config.toml
n_head = 2
norm_place = "pre"
qk_norm = false
bias = "none"
tie_embeddings = false
Each number is 128 + 32 x the weight over its row's rms, rounded and kept within 0 to 255. Layers, rows and columns count from 0. The size above them is the row's rms in percent of the matrix's.

# layer 3 MLP gate, 256x96, rms 0.0944, rows 3-26, columns 0-95
size [ 91  90  96 102  97 115 107  87  95  99  90  97 115  98  99 108  92 106  92 102  95  93 110  96]
[[137  78  67 140  94 121 130 150 145 132  83 137 199 159 156 120 182 168 145 174 135  86 166 119 163  82 130 168  92 142 105 109  85 145 115 160 162  82  84 107 154 120 156 170 178 121 151 113 118 138 100 151  84  77 150  76  97 141 153 110 162  97 160  87 110 155 129 156 113 160 106 159 146  70 157 141 168 111 132 171 129  83 167 118 133  95 157 156 149 198 110 125  84 131 198 123]
 [132  85  95 177 110  94 133  88  76 208 152 109 139 135 147 132  67 146 141 146  68 125 175 107  83 158 122 117 147 156  65 122 133 177 111 138 120  73 129  81 110 127 149 174 137  93 164 144 152 183 148 157 131 187 132  88 108 121 136 182 147 145 130 151 115  70 114 114 152 143 184 123 132 106 119 108 168  86 123 106 116 159 166  98 155  63  95 149  93 140 146  68 155 109 152  80]
 [150 203 185 115 132 122  97 138 137 156  94 150 153 141 103 132 140 157 182 111 122 119  76 146 166  87 121 149  91  99 106 147 120  66 158 133 137  98 136 219 110  99  99 114  76  88 113 149 161 124  98 127 103 133 156 101  66 102 175 114 105  76 170 109 107 128 116 138 144  90  95 137 113 192 177 134 149 135 160  83 187 119 136 167 178 171 156 151  93 106 160 145 151  85 142  86]
 [126  94 115 132 181 173 118 118 164 118 106 122 137 162 107 105 143 123 107 166 144 126 179 108 107 127 125 116 104 155 104 159 162 103 145 107 139 105 160  86  76 147 162 106 180 207 130  94  90  67  91 194 122 157 118 124 147 151 164 122 152  97 152 115 157 184 118  60 129  90  46 154 124 146 122 104 109  78  74 168 165 176 136 121 141 129 177 149  91 152 141  99 114  79 102 180]
 [ 99 128  88 166 143 139 141 134 174  63 151 103 114 119 160 151 124 160 150 111 126 129 108 114  71 143  64  65 106 173 167 114 126 108 164 141 204 146  60  88 169 152 163 171  85 157 153 114 125 135 117 144 195 172 124 119 129 123 125 120 196 120 175 174 131 129 114 150 133 116 165 179 165 122 132 136 172 115 137 130 129 149 170  46 122 153  76 104  90 120 143  67 131 104 129 135]
 [147 110 103 102  89 111 164  61 124 142 121 143 127 137 149 154 111  89 145 174 169 202 135 165  99 162 130 133  76 154 156  98 162 118 168 132 124 114  95 165 166 121  92 120 179 159  82  94  94  56 169  78 148 177 113 132 118 133 182 137 103 132 203 116 162 127  98 138 124 170 153 176 123  83 108 158 111 124  96 134 115 132 130 133  99 164 181 125 143  80 182 110 128 188  85 158]
 [ 95 157 117 198 169 129 120  85 124 125 111 126  74  88  85 117 105 107 132 131 125 144 141 189 108  99 122 109 105  86 204 143 133  67  77  89 216 167 101 118  85 194 133  54  83 111 135 105 159 127 162 112 135  76 156 144 113  80  93 171 112 116 152 131 101 104 146 158 122 141 148 125 152 143 140 197 111 134 132 161  83 141 132 150 154 101 136 177 141 153 129 112 161  92 128 106]
 [ 89 143 119  58  78 138 115 143 100 115 177 187 165 132  69  98 139  87 136 126 210 213 105 113 125 136 124 145 177 172 127 130 143 151 121 123 172 119 134 154  93  63 144  84 160  99 200 118 117 126 128 127 102 145 112  93 127 133 119 160  71 142 167 101 124 179 134  91 154 130  94 110 137 152 159 111 116 127 157 146 177  84 115 163 117 134  93 163 120 136 145  63 161 145  88 168]
 [124 174 204 151 108 122 127 149 167  88 123 186 170 104 109 136  75  87 121  37 117 161 222 143 139 135 117 155  92 116 119 101  90 182 143 104 126 134 115  82 128 159 110 107 151 134 125 130  86 142  79 106 119 118  97  93  84 133 135 105  76  98 135 142 184 174 113 112 137 142 102 101 117 134  89 102 107 177 205 134 155 120 109 197  85 135 135  91 130 125 170 132 111 133 120 143]
 [122 164 150  90  87  94 185 160 144 118  83 113 130 110 178  91 142 151 170 153 135 118 201 147  96 167 138 105 156 149  57 119 112  97  87  84 139 202  61 103 122  72  90  92 117 140 140 139 105 105 198  95 143 147 101  92 167  95 115 151 170  99  83 126 127 138 151 153 154 130 117 107 124 139 142 105 109 159 152 131 176 142 139 136 129 102 133 104 124  56 167 134  70  71 130 148]
 [158 123  99 173  88  87 107 149 106 159 124 101 113 157  78  22  90  98 175 128  53 157 185 105 139 106 116 160 128  97 127 120 129 116 123 135  97 111 135  99 105 153  85 183 168 162 114  80 123 184 122 143 128 150 120  96  96 172 154 126 120  96 193  70 176 144 117 169 113 121 106 129  84 143 167  84 148 149 163 141 108 142 127 172 113 114 146 137  94 165  79  77 129 144 134 153]
 [ 84 121 162 133  77  77  85 158 136 152 160 115 129  99 124 175 180 145 110 152 121 149 140 160  42 154 151 119 126 121 156  77 113 104 187 156 153 149 107 140 177 134  97 172 141  65 104 132  93 143 163  81 130 126 154  83  99 133 122 182 165 139 112 162  93  94  60  94 153 150 113 142  92  83 138 115  84 174 165 136  87 111 139 150 161 155 131 152 175  72  92 113 152 113 176 125]
 [ 92 166 129 190  89 126 119 163 101 179 198 162 110 135 109 159 141  88 133 134 153 129  95 118  72 113 155 134 131 137 145 162 123  81 122 189 127 149 129 134 148 133 116 166 160 105 139  77  99 139 121 174  96 111 128 153  38 148 127  55 153 134 166 107 115 124 128 127 136 153 128 122 109 202 163 182  86 159 122 154 103 135 147 131 154  90 162  29 128 127 111 176  87 156 114 146]
 [ 92 172 145 117 157  49  91 135 126 147  88 148  58  61 108 194 117  68 140 125  82 162 145 171 138 119 169 144 132 139  64 183 134  68 146 101 150 118 106 167  91 141 129 123 101 111  71 182 135 105 124 146 155 137 173 109 107  81 120 102 134  88 158 149  91 150 154  98 126 157 134 106 118 119  81 114 145 118 102 107 165 184 152 149 157 111 115 177  90 110  92 153 143 162 147 103]
 [150 148  69 143 124 116 139 117 127 141 123  99 141 131 165 134  87 173 148 105  96 142 132 120 111 156 140 169 149 139 155 175 111 104 143 122 155 127 146  68 172 172 134 118  61 156 109  84 176 198 132 161 147 108 151 106 127  68 151 131 161  92 106 165  81 121 172 108 130 159 167 147 142 105  95 204 188  37 173 138 191 163 154 133 116 114 149  95 100 137  99  86  91 129 150 109]
 [121 161 181  48 114 144 151 154 166 140 130 113 119 159 144 138 146 112 196 160 161 163 205  71 102 163 158 150 140 157 153 187 119 166 158 144 106 142 146  93 138  55 141  96 141 147 100  90 118 130 116 111 187 107  95 155 175 119 100 141 143 112 129 190 129 161 166 127 136 141 134 151 139 103 150 151  98 114 147 189 166 137 114  76  80 133  99 119 139 120 124 140  80  78  59 101]
 [176 140  79 118 201 178  96 127 104  30 132 107 135 112 120 133  83 112 143 138 119 134 146  52 139 141 138 183  79 165 130 125 163 149 110 172 155 120 148 136 131 104 114 144 164 105 141 118  98 140  98  93 133 126 144 104 159 122 136 153  89 133 215  88  91 176 179 137 156 170  87 107 146 137  84 107 154 140  87 173  62 121 146 122 129 123 123  70 115 159 163 103  98 147  87 112]
 [103  87  80 195 154 113 169 173 104  70 113 154 154 114 116 132 152 153 102  78 112 123 110 131 140 103 118 134  80 145 145  82 157 107  84 144 183 145 137 103  68 142 126 104 130 143 136 143 156 171 101 175 102 138 175 155 183 129 142 124 198 124 114 154 118  68  83 166 131 208 131 118 169 114 145 167 146 150 182 172 143 109 167 119 144  82 126 118 144 140  83 106 107 163 177 176]
 [ 95 113 131  87 106 114 123 122  86 125 106 154 173 132 122  93 131 138 168 186 137 159 132  76 130 152 153 141 149 125  86 126 118 138 115 112 159 184 111 136 131 118 151 138 209 150 102  83  76 149 130 130 145 144 106 105  97 109 207 149 145 111 122 128 123 169  99 138 146 153 158 197 120 156  95  97 191  32 133  53 125  68 123 162 122 112  91 202 142 134 163 112 120 121 109 175]
 [140 178 103 143 171 150  88 122  84  93 129 110 177 125 155 128 136 141 139  94 140 131 118 162  95 121 105 137 166 104 159 111 135  95 109  78 148 206 132 123 123 147 154  81 160  94  71 173 173 170 113 112 160 140 207 132 104 167  84 150  83  99 172  92 140 153  89 175 113 137 125 160  89 142 145 161 131  77 170 160 181  75 143 155  80  90 164 100 128 164  94 107 103 115 132 172]
 [129 154 108 139 118 175 139 140 100 161 108 169 179 141 143 158 197 174 138  89 136 148 143  97  73 134 162 126 145 103 107 103  99 111 115 141  92 139 159 181 134 127 131 167 151 109 170  66 125 194 147 186 131  77 154 148 161 140 108 147 168 184 110 175  77 124 130 148 103 118  72 108 118 119 106  92  58  89 177 113 111 103 182  91 166 117 172 185 138 136 108 117  93 137  80 117]
 [127 135 109  90 126 171 178 129 153 116 149 172  96 129 179 115  93 226 138 110  74 175  84 139 157  80 103 116 116 111 154 152 115 166 164 102  63 156  79 154 136 158 165 109 128 138 195 106 135 120  82 122 184 131  64 137  98 116 105 139 107  95  99 133 105 110  79 135 147 108 102 113 117  95 103 152 155 120 148  99 108 131 103 117  68 168 106 136 162 128 158  98 111 129  52 179]
 [215  78 153 116 127 183 148 130 152 147 159  76 122  92  71 163 170 146 163 123 137  92 131 142 111  78 105  96 109 123 156 179 171 141 175 127 167 113 105 157 121 150 110 173 135 127  52 133 100 151 132 187 154 196 147 108 129 137 140 131 148 113  78 109 131 143 161 148 209 159 119 157 148  88 125 133 122 110 141 130 116 142 111  44  94  97 121 142 123  98 145 149 103 139  76  85]
 [138 122 118 141 137 163 122 215  75  60 122  93 140 158 177 148  74 166 131 104 136 179 126 112 136 100  84  89 111 105  85 154 162  87 112 175 132 136 148 107 119 105 158 187 153 150  92 118 134 141 128 111 163 166 100  46 158 129  93 129 123 139 157 139 101  97 103 169 157 154 129 115 143 186 168 168 111 122  96  94  83  84 144 111 181 158  79 101 136 139 108 158 113 127  70 171]]
# layer 3 MLP up, 256x96, rms 0.0925, rows 3-26, columns 0-95
size [ 92  84  92  93  93 109 109  89 101 107  90  88 104 110  94 108  90 118  96  94  92  93 105  95]
[[131 130 170 125 122 184  90 145  88  72  94 135 110 119 128 138  91 171 161 105  96 152 110  64  52 147  84 173 132 118 112 165 143 127 156 118 126 155 134 117 133 147 148 106  51 132 113 206 173 135 140  71 174 196  79 152  92  75 128 157 100 120 120 185 127  86 110 101 126  81 134 112 122  64 121 168 159 113 122 126 155 135 109  85 123 130 146  99 121 116  90  62 116 123 126 138]
 [ 90  78  95 165  83 153 131  96  86  73 134  95 152 105 116 118 173 158 139 101 152 101 115 161 162  80  91 106 109 193 115  90 214 159  96  81 129 137 104 129 103 172 157 158 168 126  68 188 127 134 114 149 125 132 117 109  86 130  53 102 149 129 112 130 177 113 131  66 115  95 151 123  81 103 135 113 110 187 151 180 125 107 135 114 139  85 181 136 121  94  99 163 113 107 135 125]
 [ 89 181 156 167  88 138 110 150 127  95 111 133 117  69 121 107 176 125 120 168  92 106 132 127 161 148 149 133 114 158  67 150  73 184 140  90 198 185 121  93 146  75 126 169 133 148 114 109 174 170 103 138 148 172 140 106  39 115 124 170  99  76 138  86 117 157 149 155 105 175 134 176 126 101 137  87 140 123 136 107 146 134 131  96 163 124 104 141 104 125 168 109  96  72 179  86]
 [151 124  87 119 137 132 176 124  82 146  78 105 105 147 123  80 132 160 115 144 132 160 137  95  89 155 166 142 155 108 102 145 115 151 113  99 106  78 110  64  59 129  92 100 148 147 133  93 127 159  93 133 124 149 112 141 143 118 120 134 212 101 110 124 112 182 170 128 133 159 160 165 144  94 172  79 120 116 130 175 138 162 140  95 205 112 140 242 104 195 122 113  91 126 122 105]
 [159 106 211 128 138 122 116 161  76 173  95 140 117 138  76 158 117  82 119 118  91 133 152 129 129 121 169 212 131 105 135 142  97 125 172 111 129  96 110 123 164 133 158 111 148  88  57 106 100 103 119 159 122  76 144 138 155 173  87  91  66 113 132  95 147 146 156  97 136 111  62  97 106 136 104  98  60  93 145 151  83 194 134 175 121 104 150 128 106 126 113 199 127 128 142 165]
 [202 173 117 177 211  89 124 106 139 107 169 100  91 158 154  70 131 126 159 115 158  81 170 131 147  91  98 108 103 152  98 109 112 139 111 167 157 170 142  94  65 168 152 143 147 133  95 151 157 201 106 187  68 105 145 127 138 137  83  94 165 133 143 130 125 155 184 154  95 103 116 100 147 129 172 136 179 104 131 143 147 110 149 114 162  89 120 110 128 153  77 146 148  74 143 139]
 [ 92 147  63 171 143 172 188  76 122 132 109 120 117 123  90 102 114 107 136 147 148 142 174 165  75  99 146 111 168 121 222 154 100 115  74 147 182 177  91 172 104 180 143 113  71  86 123 127 168 117 158  92 112 133 119 109 136 118 116 191 106  82 180 114 126  94 127 147 120 112 151 147 128 120 150 142 116 141 139 157 125 158 126 136 158 202 181 162 183 122 111 128 149 114  99 168]
 [129 127 114 161 135 147  91 110  85 130 133 121 137  64 121 190 109 156 152 117 139 155 164 163 109  57 116 113 163 129 125  96 181 154 154 103 140 128  94 100  80 102 184  95 190 134 148  88 158 164 222 136 113  89  94  99 133  89 104  72 135 119 171 142  41 106 154 121 116 120 131 156 142 113 154 112 168 104 126 134 185 112 144  99 104 146 114  88 107 122 139 148 171 179  93  84]
 [141 156  99 150 148 154 131  57  66 105 183 102  93 118 173 115 193 112 159 104 121 122 112  64 156 141  95 118 154 203 175 156 131 129 167 109 130 133 109 124 171  83 123 120 108 114  60  99 144 180 102 144 106 169  98 116 132 158 125 175 167 168 124 168  79 103 170  76 137 112 124 115 145  82 178 111  75 110 163 147  95  78 106 132 121 149 131 152  84 134  95 111  99 113 166 143]
 [ 80 157 103  96  85  95 174 178 136 146  92 153 137  62 171 141 168 102 188 130 122 124 119 143 103 202 116 161 121 150  72 118  93 111 135 119 110 103  38 120 126  94 113 169 114  50 184 133  97 165 187 120 139 153 128 131 111 139 103 174 154 102 147 120  72 154 153 130 124 145 167  77 163 146 138 171 113 128 108 126 181 155 144 151 138 147 174 113  78 120 135  90 108 115 127 114]
 [119 132 132 122 117 127 140 128 135 139 164 192 123 121 125 142 145 145 136  70 140  74 127 133 107 139 115 134 134 174 147  79  43 147 152 148 142 177  57 158  54 152 113 133 117 123 113 148 116 120 118 169 126 103  92  82 152 126 112 138 190 105 178 101 120  88 137 140 141 173 139 122  50  87  85 155  81 217 140 161 162 106 190 125 149 165 139  90 125 150 145 172  92 155 152 110]
 [135 107 124 166 144  61 117 137 172  83  99 110 119  58 120 176 155 110  90  92 160 152 119 159  82 135 153 158 139 166 122 159  86 139 164 110 178 132 159 113 155 115 141 110  78  97 160 120 105 163 118  65 100  75 137 131  85  79  82 129 111 164  84 147 144 123 102 115  90 160 193 156  52 135 172 141 167 190 148 137  81 142 144 114 140 132 145  79 167  92 152 125 164 112 138 129]
 [142 155 127 172  61 144 133 124 115 143 168 204 144 140 129 135 136  91 133 110 144 143  54 112 124  87 102 146 143  24 138 154 139  90  92 144 116  80 136  95 122 114 112 118 106 140 126 119 154 100 147 169  98  63 105 145 133 105 112  56 183 186 152 124 139 142 164 159 141 125 134  87 188 161 111 124 136 115 150 167 100 154 192 155 142 121 100  82 132  74 107 163  85 112 148  92]
 [103 103 122 155 130  89 151 100  89  84 124 145 155  65  94 137 135 106 116  93  93  91  81 111 118 143 129  76 157 133 157 119 112 116 117  82 157 194 106 139 141 118 148  84 191 147 123  59 156 131 129 134 108 101 156  81  77 163 133 106 147 113 136 143 110 133 170 137  90 166 132  87 112  87 138 144 148 201 170  88  99  97  86 100  98 103 151 114 166 175 128 140  62 208  97  94]
 [126 143  97 138 160 149 156 160 157  73 106  85 167  98  86 170 167  66 122 154 102 136 111 138 125 161 173 118 134 122 111 145 121 157 197 158 149  73 115 109 158 121 132 163 104 142 141 112  93 138 121 206 150 127  55 165 125 168  84  91  99 163 102 129  97 177 126 166 150 131 114  80 129 190  63 130  99 128 111 107 145 110 110 157 132 158 117 173 107 110 158  88 107 169  93 202]
 [142 150 143  94 110 119 182 182 156 166 138 159  84 112 203 158  79 118 149 111  99 120 170  65  71 131 188 159 200 101 147 155 126 146 141 164 155 118 124 146 146  60 135 157  99 100 120 170 143  81 140 108 199 134 170 127 151 149 102 116 127  70 124 133 101 123  86 118 112 134 122  81 108 116  85 145 106  46 135 128 181 126 105 118  95 123 149 119 155 113 133 156 108 167  80 119]
 [174 101  68 101 183 199 133 162 125  89 127  85 137 129 122 129  81 113 113 159 101 135 154  32 136 129 163 150  93 160 105 111 184 172  93 150 149  80 150 131 176 114 103 146 146 118 144 117  93 100  89  96  79 114 126  94 123 154 136 132  91 194 172  90 117 179 147  98 173 182  66 139 166 119  93 107 148 124  56 114 127 126 122 122 115  80 127 129 115 154 158 125 116 147 125 135]
 [ 75  90 128 163 143  71 147 158 145  72 124 131 116 102 103 152 107 103 112  84 161 118  97 167 140  88  96 120 117 135 130 119 125  74  91 169 165 142 178 156 100 128 107 100 132 131  71 144 130  70 122 122 123 162 216 143 182  97 167  90 161 139  98 190 103 114 138 117  91 197 119  92 168 129 128 162 118 114 173 115  83 140 136 129 105  77 104  75 146 116  98 140  90 146 145 197]
 [146 146  54  77 105 138 123 105 146 133 125 151 185 120  98 133 156 131 135 158 180 189  95  95 167 163 152 137 124 158 146 102 162 160 167 109 132 135 152 146 118 131 170 168 170  96 125 122 136 199 154 172 124  97 151  99 143  86 157  98 139  89  89 114 122 139  82 162 163 168 160 155 145 111  75  92 143  63 128  95 105  31 105 125 109 150 113 156 127 108 172 138 177 163 112 177]
 [ 88 125 105  95 134 109 108 111 176 136 130 146 134 139 100 155 193  33 153 187 117 197  77  77 109 115 120  88 114 133 183 172 130 122 156 148 123  79 209 162 116 135 120 122  66 105 121 128 118 121 122 133 119 147 107 122  61 111 141 162 115 136  96 191 141 148 117 125  78  82 122  93 164 115 140 162  67 170  90 170 124 175 120 164 146 118 131 139 100 133 158  93 147 154 128 135]
 [184 111 108 174  98 117 129 126 149 110 121 118  81 147 125 130  95  72  84 156 136 139 130 129 105 111  94 121  91 154  77 149 165 161 159  63 106 144  97  72 148 107 154 106  65  77  79 185 173  70 124 105 102 140 127 127  94  99  99  99 115 104 156 117 172 131 164  92 117 173 159 137 134 104 122 154 159 169  83  88 159 123  69  86 137 181  89  96 141 180 144 170 160 143 170 135]
 [124 146  98 124 125 109 109  80 156 190 163 154 130 174 199  72  79 140 129 133  61 138 147 149 129 117  83 104 160 180  97 123 145 160 144  99  65 130 123 113 176 151 148 143 105 129 149 116 110 168  38  96 165 149 125 101  75 101 116 158  97  82 121  74 172 112 115 132 130 120 126 118 134 157 103 169 140 157 143 137 142 138 147  86 147 125 190 117 129 122 202  79 178  99 162 128]
 [196  89 141 108 105 160 203 148 160 125 174 167 131 179  91  80 113 127  98 104 110 110 111  75 125 140 109  93 200 105  64 106 124 120 172 128 141 122  74 107 122 139 154 168 136 123  98 169 121 167 131 170 143 165 146  80 127 126 134 110 138 103 108 105 103 142 148 126 173 108 102 193  82 154 102  75 117 100  93 160 137  95 160 145 167  99  74 105  71 183 133 159 101 139 130 160]
 [148  95 127 109 190 106 112 156  93 124 141  97 130 123 138 196 117 191 173 149  98 139 114 134 110  89 126 132 104 153 153 159 200 106 127 168 158 146 103 112 124  91 170 119 165 112  86 112 129 152 155  85 170 162  96  71 120 174 128 125 111 112 129 177  72  93 143 137 120 153 157 108 133  83 167 159 193  88 120 100  80 115 131 119 203 141 114  86 105 105  69 167 111 153 192 150]]
# layer 3 MLP down (transposed), 256x96, rms 0.0799, rows 3-26, columns 0-95
size [ 94  84  98 101  99 107 112  95  95 106  91  90 104 108  97 110  91 105  98 101  95  92 113  93]
[[153 120 139 164 156 140  81 139  74 108 130  98  80 148 173 129  79 182 173 154 121 102  75 100 120 170  91 126 112 154 133 166 132 179  97 111 124 145  69  19 106 143 197 154 109 105 126 186 139 129 156 139 169 125 122 129  95 112  95 120 107 106  73 162 150 133 128 152 134 125 154 125 104  90 126 162 164 170 132  79 117 167 113 140 136 159 169 124 127 124 100  42  89 111 118 111]
 [ 61 139 167 167  81 178 126  81  98  35  91 135 160 107 138 143 161 124 103 101 121 118 142 117 189 142  82 132 109 156 173 106 130  99 148  96 158 145 124 126  88 134 106 145 116 156 140 156  68 149 114  98 177 158 147 118 102 137  66  82 155  99  65 123 146 169 122  91 121 144 107 118 155 137  52 154  57 152 124 171 140  81 160 170 133 167 155 132  98 113 130 126 144 112  94 136]
 [ 65 201 115 127  94 139 122 153 118 118  72 160 144  95 107 119 148 121 133 161 122 133 125 174 161 151 130 148  82 171  98  96 150 122 105 139 193 148 210 109  91 118 101 177 127 111  89 115 126 134 140 147 134 142 118  98  82 114 144 125 120  86 165 101 121 148  89 179 150 179 195 152 183  68 135  84 151 142 108 107 143 125  80 122 141 131 171 173  69 125 125 110 118  66 147  69]
 [141 133 109  91 114 180 167 128 111  92 101 135 121 118 115 105 164 189  82 171 136 122 152 120  80 112 145 150  98 134 149 168 174 117 129  62 119 112 165 109  65 100 111 102 127 210 106 108 132 122  46 138 167 157 132  79 135 139 147 149 189 114 134 123 135  98 164 130 148 112  86  87 156 139 121  90  91 104 105 118 176 174 101 104 191 132 163 188 119 156 105  97  79 113  71 143]
 [119  91 161 182 165 104 140 117  76 103 119 117 133 114  90 150  87 161  82 109 121 195 122 105 145  52 150 146 151 189 113 109 127 128 103  96 105 162 161 172 136 103 175 174 106 121  98 124 125 103 134  98  33 124 143  89 174 112 127 141 110  92 140 129 105 183 125  56 181 152 168  74 101  85 155 117 123 128 205 115  96 170 113 148 118 134 112 148  96 116 107 111 159 141 139 128]
 [104 101 167  84 130  82 144 100 129 157 114 148 117 114  69 148 141 127 144 174 128 104 161  81 127  52  84 132 159 156  65 120 105 121  75  81 111 137  82 138  71 118 107 108 185 124 170 136  93 115  91 158 203 122  90 107 144 134 148 113 188 164 121 125 137 148 110 171 101 133 143 115 186 112 114 119 121 124  74  66 124  85  57  98 155  97 147 113 138 127 109 137  59 138 147 119]
 [173 126 146 141 120 131  82 166 191  74 105 164 161 122 107 168 108 144 121 170 111 161 136 152 112 160 161 148  89 104 123 100 102 123 138  72 166 135 173 140 146 135 136 110 107 104 201  90  91 144 143 174 137  57  93 134 106  85 165  65 100 127 132 141 100 151 121 148 158 125 109 165 118  67 125 158 112 139 125 119 127  93 153 183 200  60 142 139 103 154  68 102 101  86  82 138]
 [162 144 102 124  81 106 117 135 178  96 138  93 142 161 112 191  55 119 142 150  67 143 159 104 113 168 110  87 155 155 124 112 103 130 125 129 143 110 108 131 109 100 173  90 154 115 121  73 178 171 166 150  96  66 101 177 152  92  96 110  97 155 126  76 131 126 111  80 190 112 106 186  87  85  98 171 133 116 145 152 179 108 152 163  77 156 140 112 139 129  86 118 134 102  65 154]
 [118  98 101 158 118  77 146 140 131 180  28  96  93 166 142 158  90  80 101 155 155 121  92 144 128  75 124  56 168  89 152 107  79 116  90  91  67 128 138 120 107  92 155 117 104 160 104 124 109 123 110 187  91 112 188 136 172 119 132 107  74 138 131  73 172 141 117 128 112 172  88 120 129 129  94 147 181 140  89  99 149 165 154 166 131 121 100 106 142 133 112 159 129 173  98  98]
 [125 135 120  91  82 119 145 182 119 128  78 102 108  60 129 115 230 151 153  91 127 150 118 138 158 142  92  90 141 182 137  90 155 176 122 154 108 123 144  66 144 104 116 127 114 122 159 123 124 111 109 154 101 192  99 186 120 130 102 137 115 160 128  96 167  89 117 136  78 138 150 159 138  94 229 180  60 156  88  93 142 123 164 165 105 108 113 126 109 160 157 154 114 113 129 129]
 [127  97 138 118 168 193 164  99 123 158 168 159 124 152 119 122 145 135  77  81 148 106 102 170 117 125 165 138 123 148 137 155  91 141 109 113 147 149  80 174 138 144 136  95 153 145 114 122 111  75 137  87 141  86 142 158 121 142  91 109  85 169 188 130 152 162 121 125 158 150  96 100 118  51  73 171 141 106  79 179 171  84 173 122 144 158  91  87  93 127 195 127 194 122 191  94]
 [147 132 130 151 171 140 124 127  82  97  99 132 152 121 114  99 101  42 176 163  94 107 107  88 128 155  97 182 106 128 155 160 116 105  98 149 106 136 142 166  83  54 163 100  81 133 157 132 138  99 170 173 126 187 136 156 164 119 132  88 123 137 201 140 124 155 141 124  90 108 135 104 145 134 127 133 214 150  88 160 171 124 130  91 129  84  77  72  89 107 127 169  68 110 113 113]
 [120 103 131  66 163 117  92 173 146 109 120  68 141 147 145 116  70 168  62 109 112 119 147 101 192 158 149 145 101 152 124  79 115 193 136  74 123 148 126  88 106 125 121 108 117 137 143 177 122 124 139  79 137 151 158  93 149 143 131 203 105 140 144 175  68 108  97 153  98  97 109 178  95  72 115 100 149 125 146 100 153 114 133 127  99 151 132 189 102 140 103  62 188 136 160 168]
 [112 127 109 134  57  87 169  87 101 141  95 156 147  58 117 148  86 144 164  95 103  96  83 134 177 159 133 117 112 111 140 118 122 150 119  99 130 213 127 141 138 127 148 134 107 150 112  80  69 113 111 105 113 123 159 116  79 107 103 119 131 116 121 114 151 160 169 128  78 161 139  78 130  79 112 126 153 195 165  93 114  94  89  87 111 123 135 159 149 198  68 131  35 145 140 109]
 [117  96  92 132 177 150 151 160 194  97 101 121 134 103  78 132 184  53 131 165 162 132 113 107 119 135 119 116 125 160 120  92 162 113 134 184 204 146 137 187 119 128  92 177  94 154 160 117 146  85 158 137  92 101 125 180 168 146 103  99  85 166 134 119 100 172 127 153 159 137 177  71 129 151 133 113 101  85 104 150 214 179  89 105 146 160 138 143 129 118 139 130 110 169  91 132]
 [119 128 144 117 121 149 128  98  98 100 132 165 137  87  64  86 191  51  69 107 101 151 138 160 130 116 104  82  91 128  73 105 225 155 184 147  97 173 142  77 149 150 117 125 113 122 101  74  98 126 116 187  87 143 110 120 194  83 133 108 136 122 145 148 175 120 171 142 137  94 146 149 102 139 109 125 103 129  71 191 107 127 120  64 126 112 111 139 143 123 130 111 145 104  99 133]
 [160  95  53 112 121 187 142 118 155 131 132 133 148  71 126 154  45 134  92 126  98 101 144  92 169 169  61 159 105 141  96 157 161 155  96 112 161 123 162 148 152 151  98  90 153  99 119  78 179 134 145 193 101  51 168 149 137 107 182 132  87 124 189 108 150  72 104 102 121 113 103 122 140 162 126 145  89 195  75 143 131 134 137 109 120 128 139 127  97 126 114 127 156 136  94 135]
 [132 198 119 116  56 170  78  92 151 156 129 121 146 118  78 151 122 167 131 180 103 151 152 132 155 151 136 130 144 100 147 111 132 132 168 109 108 156 147 126 140 138 142 140 108 151 152 119 128 114 144 153 153 114 122 105  92 150  57 175  85  82 154 106  80 160 146 107 152  20 137 144  83 119 163  63 159 126  51 108 172 164 138  95 162 106 125 157 132 156 138 116 157 107 144  57]
 [163 144  91 104 133 134 123 129  88 129 174 172 146 149  95 185 123 125 133 140 175 165 130  92 118 182 106 158 125 128 140 153 211 165 124 135 141 147 123 142 128 102 165 172 165 129  89  73  62 151 138 128  83 143 112 108 161 100 117  97 138 139 100 114 131 123 116 135 134 131 159 143 148  85 115  76  65 105 101  56 108  85 118 143  66 131 103 110 119 129 172 130 195 149  47 197]
 [110 127 192 138  69 139 139 142 134 107  65 134 122 126  81  83 105  76 135 199 121 111 160 127 157  81 145  97  90 126 128 141 174 125 141 170 114  88 188 124  81 136 111 150 114 126 222 119  99 147 160 170 112 114  69 122 118  76 172 119 145 121 103 135 159 114  97 126 123 135 212 122 177 107  78 161 112 104 108 102  82 187 147 163 159 128 131 128 117 147 110 161 143 164 160 133]
 [106 144 154 150  64 123 121 106 106 106 147  37 117 121 111 114  76 119 162 189 214 159 107 122 135 105 115 107 127  93 162 124 125 124 108 121 142  94 137  94  99 118 164  83 168 165 128 125  50  88 152 116 134 119 108  71 112 130 165  85 145 118 116 132 133 167  60 121 193 131 137 191 134 172 103 134 168 183 120 171 126 134 186 150  78 158 139 122 132 141 138 107 141 133 152  81]
 [112 148  94 153 129 169 171  95 116 139  79 160 123  77  89 114  50 179  98 128  71 125  88 141 158 152  52 104 139 139 164 148 128 122 163 140  53 138  99 163  98 177  96  80  92 141 136 156 114  83 126 111  92 155  97 167  91 124 119 114 123 166 101 111 123  81 111 161 140  82 129 102 105 101 129 171  97 147 120 137 121  77  67  87 108 151 130 188 171 154 128 147 140 107  86 111]
 [173 131 169 120 121 168  77 165 151 129 128  73 123 157  91  87 149 119 133 128 102 103 141 179  85 117  79  98  88 121 162 158 142 142 110 120 153 142 151 197 180  74  75 170 119 154  87  99 155 138 136 152 121 102 151 134 149  86 120 137  96 122  79 110 107 136 134 149 107 139 107 138 144  83 158 105 120  82 162 154 121 183 116  79  84 140 174 179  92  83  79 180 159 150  71  71]
 [143 143 119 138  97 114 154 127 129  85 115 135 115 134 136 113 103 125  64 118 136 188 127 105 125 105 135  96 136 121 129 140 209 113 139 154 169 130  80 165 117 102 109 165 104 147  85  99 197 162  88 161 172 143 107  94 102 109 133 101  93 107 159 103 131  74 111 187 118  99 130 167 130 192 177 218 117 164  85 101 158 122 114 150 174 104 145 115 131 130 190 165 176 148  74 178]]